Each number is 500 + 50 x the weight over the matrix's rms, rounded and kept within 0 to 999. Layers, rows and columns count from 0. Numbers have three digits each.

# down: layer 5 MLP down (transposed), 2560x640, rms 0.0234, rows 1001-1020, columns 200-239
# gate: layer 5 MLP gate, 2560x640, rms 0.0269, rows 1002-1021, columns 200-239
# up: layer 5 MLP up, 2560x640, rms 0.0262, rows 1002-1021, columns 200-239
down1001:507613567442488513500446560540539479554480457523566484411507466470510522506446540469458520492554482547470603474441534538
gate1002:448565454519452581590519511489502526524467484497565520493491520445438521512513532499458461433480445584440424528491482390
up1002:479529557364597432547502507522425607431643402481588465547381538535524473500455462513446532514446519548484522427512446486
down1002:533508489569499391474549445470450474462500496468518529555484547501525507448607528523571544453487561530556461583503472527
gate1003:456513629493478582500514568466545475421467484536514502472514544385478468448439573514509609586519559385461483463494412525
up1003:498452382595533526423528430512494480461538498565553449527441518513510542448465483538524558549513479531505525463442480558
down1003:522613488462441502459495500476488411432551531477608533468406475417561492492539515440477485557427498483511515536496494449
gate1004:411518526424595577501511501463581455533506506589584542575472487437544501394403436418463536544544403448564515550496454455
up1004:489603515357545460425559489421488484494506538540520472558529515500480486502507550453450576537522586534518463519509491443
down1004:483503598621481512544440481510498500574470456467483535509521455455489507550438448375401483456499491438538541463540463547
gate1005:493511478550469467509435573522470476397509467469542464448514538500385572556561456409456556538494476444478447520494560454
up1005:511496472568507531518555477463445491588528452512443474507478475539604442492528513521473491504460543533536439539473532601
down1005:467413525583569513467505577486503380507412585545493492457521460506485533445583501556456437481507462506515476456522477473
gate1006:553473513532430473477533542448462432499400483533421435505541469492517533478433558562479483495514465570586465489502515513
up1006:458525470570388506424442457520442463524548519518452528487551620520562545499459482473592558466513529529487505484457474515
down1006:388572443604493528401512484524522543497452473601511488421502435561443488503566475445421532512528522508425431518524448489
gate1007:479483504478451445468451510468573484577479520575551435543621546438462511588541536535442527454537537558503428471565476502
up1007:384473549536479562490519443460504460421545465623573578509561533513537518497562532441503517536482515537486522470557506456
down1007:504515492538448422524561506495472451525496608472575426517537496457483504513497551654487566490440532480533500514634509508
gate1008:548535574563447505472500520452547498497523517456506486500465483526433457455480433562455537507488472507527505511542360523
up1008:503631482483490552534415513496383606546585480479607451453497405423491510569503607499515561509542470510536489551401618396
down1008:487545407554545483496550426482445579532535523483531394530505486561514459593449487557525500491470505464497446573488627442
gate1009:542507547541532655396473577465557538560468521518542523484545594434507506411508499464564496515544512532537526575548521422
up1009:491463467556440440487469369608503498386547413515519509506506490569384472519530515412438564481515514507555477377505531573
down1009:554570629431524622462497595395545488523397497526595440489477542446486440422494504472519556592452545430432473559506467434
gate1010:484562413457468394447560488490505534523604434481496444465456420432471488506472562501430580435518493537499514407456448548
up1010:419403582491560444408576503562546528497519586537464506409529459492527487500515545464472405576473543453465524427550469474
down1010:577466558497443463543467475493462544469503466465551452490457466467486488358395511502522651525582505461381502503561473463
gate1011:452458458519473497575459603552548489408496488496578511398523501455462460447583548492516469607577547443493458522460602430
up1011:488517383482483556505545562463459467472539518416517568433476498546484552542506543513464492473440586489464522529546495520
down1011:555447426515483554409522520414463490496452481539415443419495492491603458387479551453589475535435570593525479546573477479
gate1012:586486534501468450507534442453591581537521507539543542445446542483508566485500441502544549525495501424563473510557530535
up1012:438445481606498459565484474458509508506565505621515520428448455499495479539520488537406511482453485432481492353540382515
down1012:486471441518458448457478467571483434517526462514426559515503534557436571450454484399510479448424563415569510455481462478
gate1013:555553552479475573438540486592496478532484500538472542488555586572495487526414509510498499475503524441519481527413408543
up1013:451558427466544455558545421485497636486534534535537497455509538493600435462545520534494546586468463455548518435528474573
down1013:559556485429499573485509573495559533485519517548465541575503486505455437502424489564468536499524548458554485428409414522
gate1014:442445407413504503453418567418500534477486529521542542508466503446410522502530416397545437457501409558477445489519572483
up1014:437409453490555442495450510504492478392496527437420507449439484478520510456434484525409445528491551457536505514531441475
down1014:476523451594589547544538457513673510485462481410582466475507452578530517489539465425387482489562552429550454522393600524
gate1015:499500563446460363489398546466497536548495547548459470439413554451551465419480424523501531492396533519455435488565555470
up1015:507585507509419583485460520584476529551502527613497350544519461417465458401437428463619515548474504579472474456480527461
down1015:543435538523494555585445518478467555496491475499523491501513464457478543534464560540449529526467481601509534486579454552
gate1016:563551432516379472418457402578496510537485511544549510454542534478515502506589540482505622565486464474642488487389521423
up1016:527488573457457509458502458516619425456466362478514493522545442556474467497470497489503463442496546400477475480455583573
down1016:475556480475522507568510629435438490504471500528587483433487495478476515508570419412414527409510512524414500546531617421
gate1017:612471396587463397476467412502574562528617476532545558533543573451432500482509437457558570598520461437533427618498553561
up1017:413481587595527476483535485558467482403500455426429510505491513504493461560639534541515415453482498540458481509494498495
down1017:499497380559438526487396423546471489448377590496494472466480498552543456437466511508450555434462485587451468524513514431
gate1018:513425469503583506473523538427582529494454513421512443507532496537509486435555525484562562528485419473532540527567422502
up1018:551501460492517568557518601411505442547530602418494516495510575456474519508435496492563580508409553552468453575546520517
down1018:458488457479545443533527452521447500475436592485589523577463464503491513536526436480463447486444580485472466528504358433
gate1019:477529445505530457482504496478474492426590419504503551448549447426616511501526542562414567451475524555544516512494578561
up1019:506527493454493478538500480545465513497491455513497501575563529584489525514540528460548373499507515605458492519536480447
down1019:480469519548497479455460464521551455540471494457479587547451472523422538575444450445559495554483446504460503499524500470
gate1020:447537497536497475414418554528450483484511496446491537451480500469383548464464506554531588534460440518601500516429534516
up1020:575531465459415476498508484496438502363509434588483494447569567449529456503481532527482587560511466526540550493521474427
down1020:483484466430593475556538509518485548539562421403532502552555568579516481523522549473514450491604548480440474484485453507
gate1021:412461485493512414531551490487466540501448488427541517392478507492543447520501516544515536526541408510418505476530514510
up1021:480511474563453501456532528492560513492491492535459459558409437464518599495517545446518437571453533440493417597501479539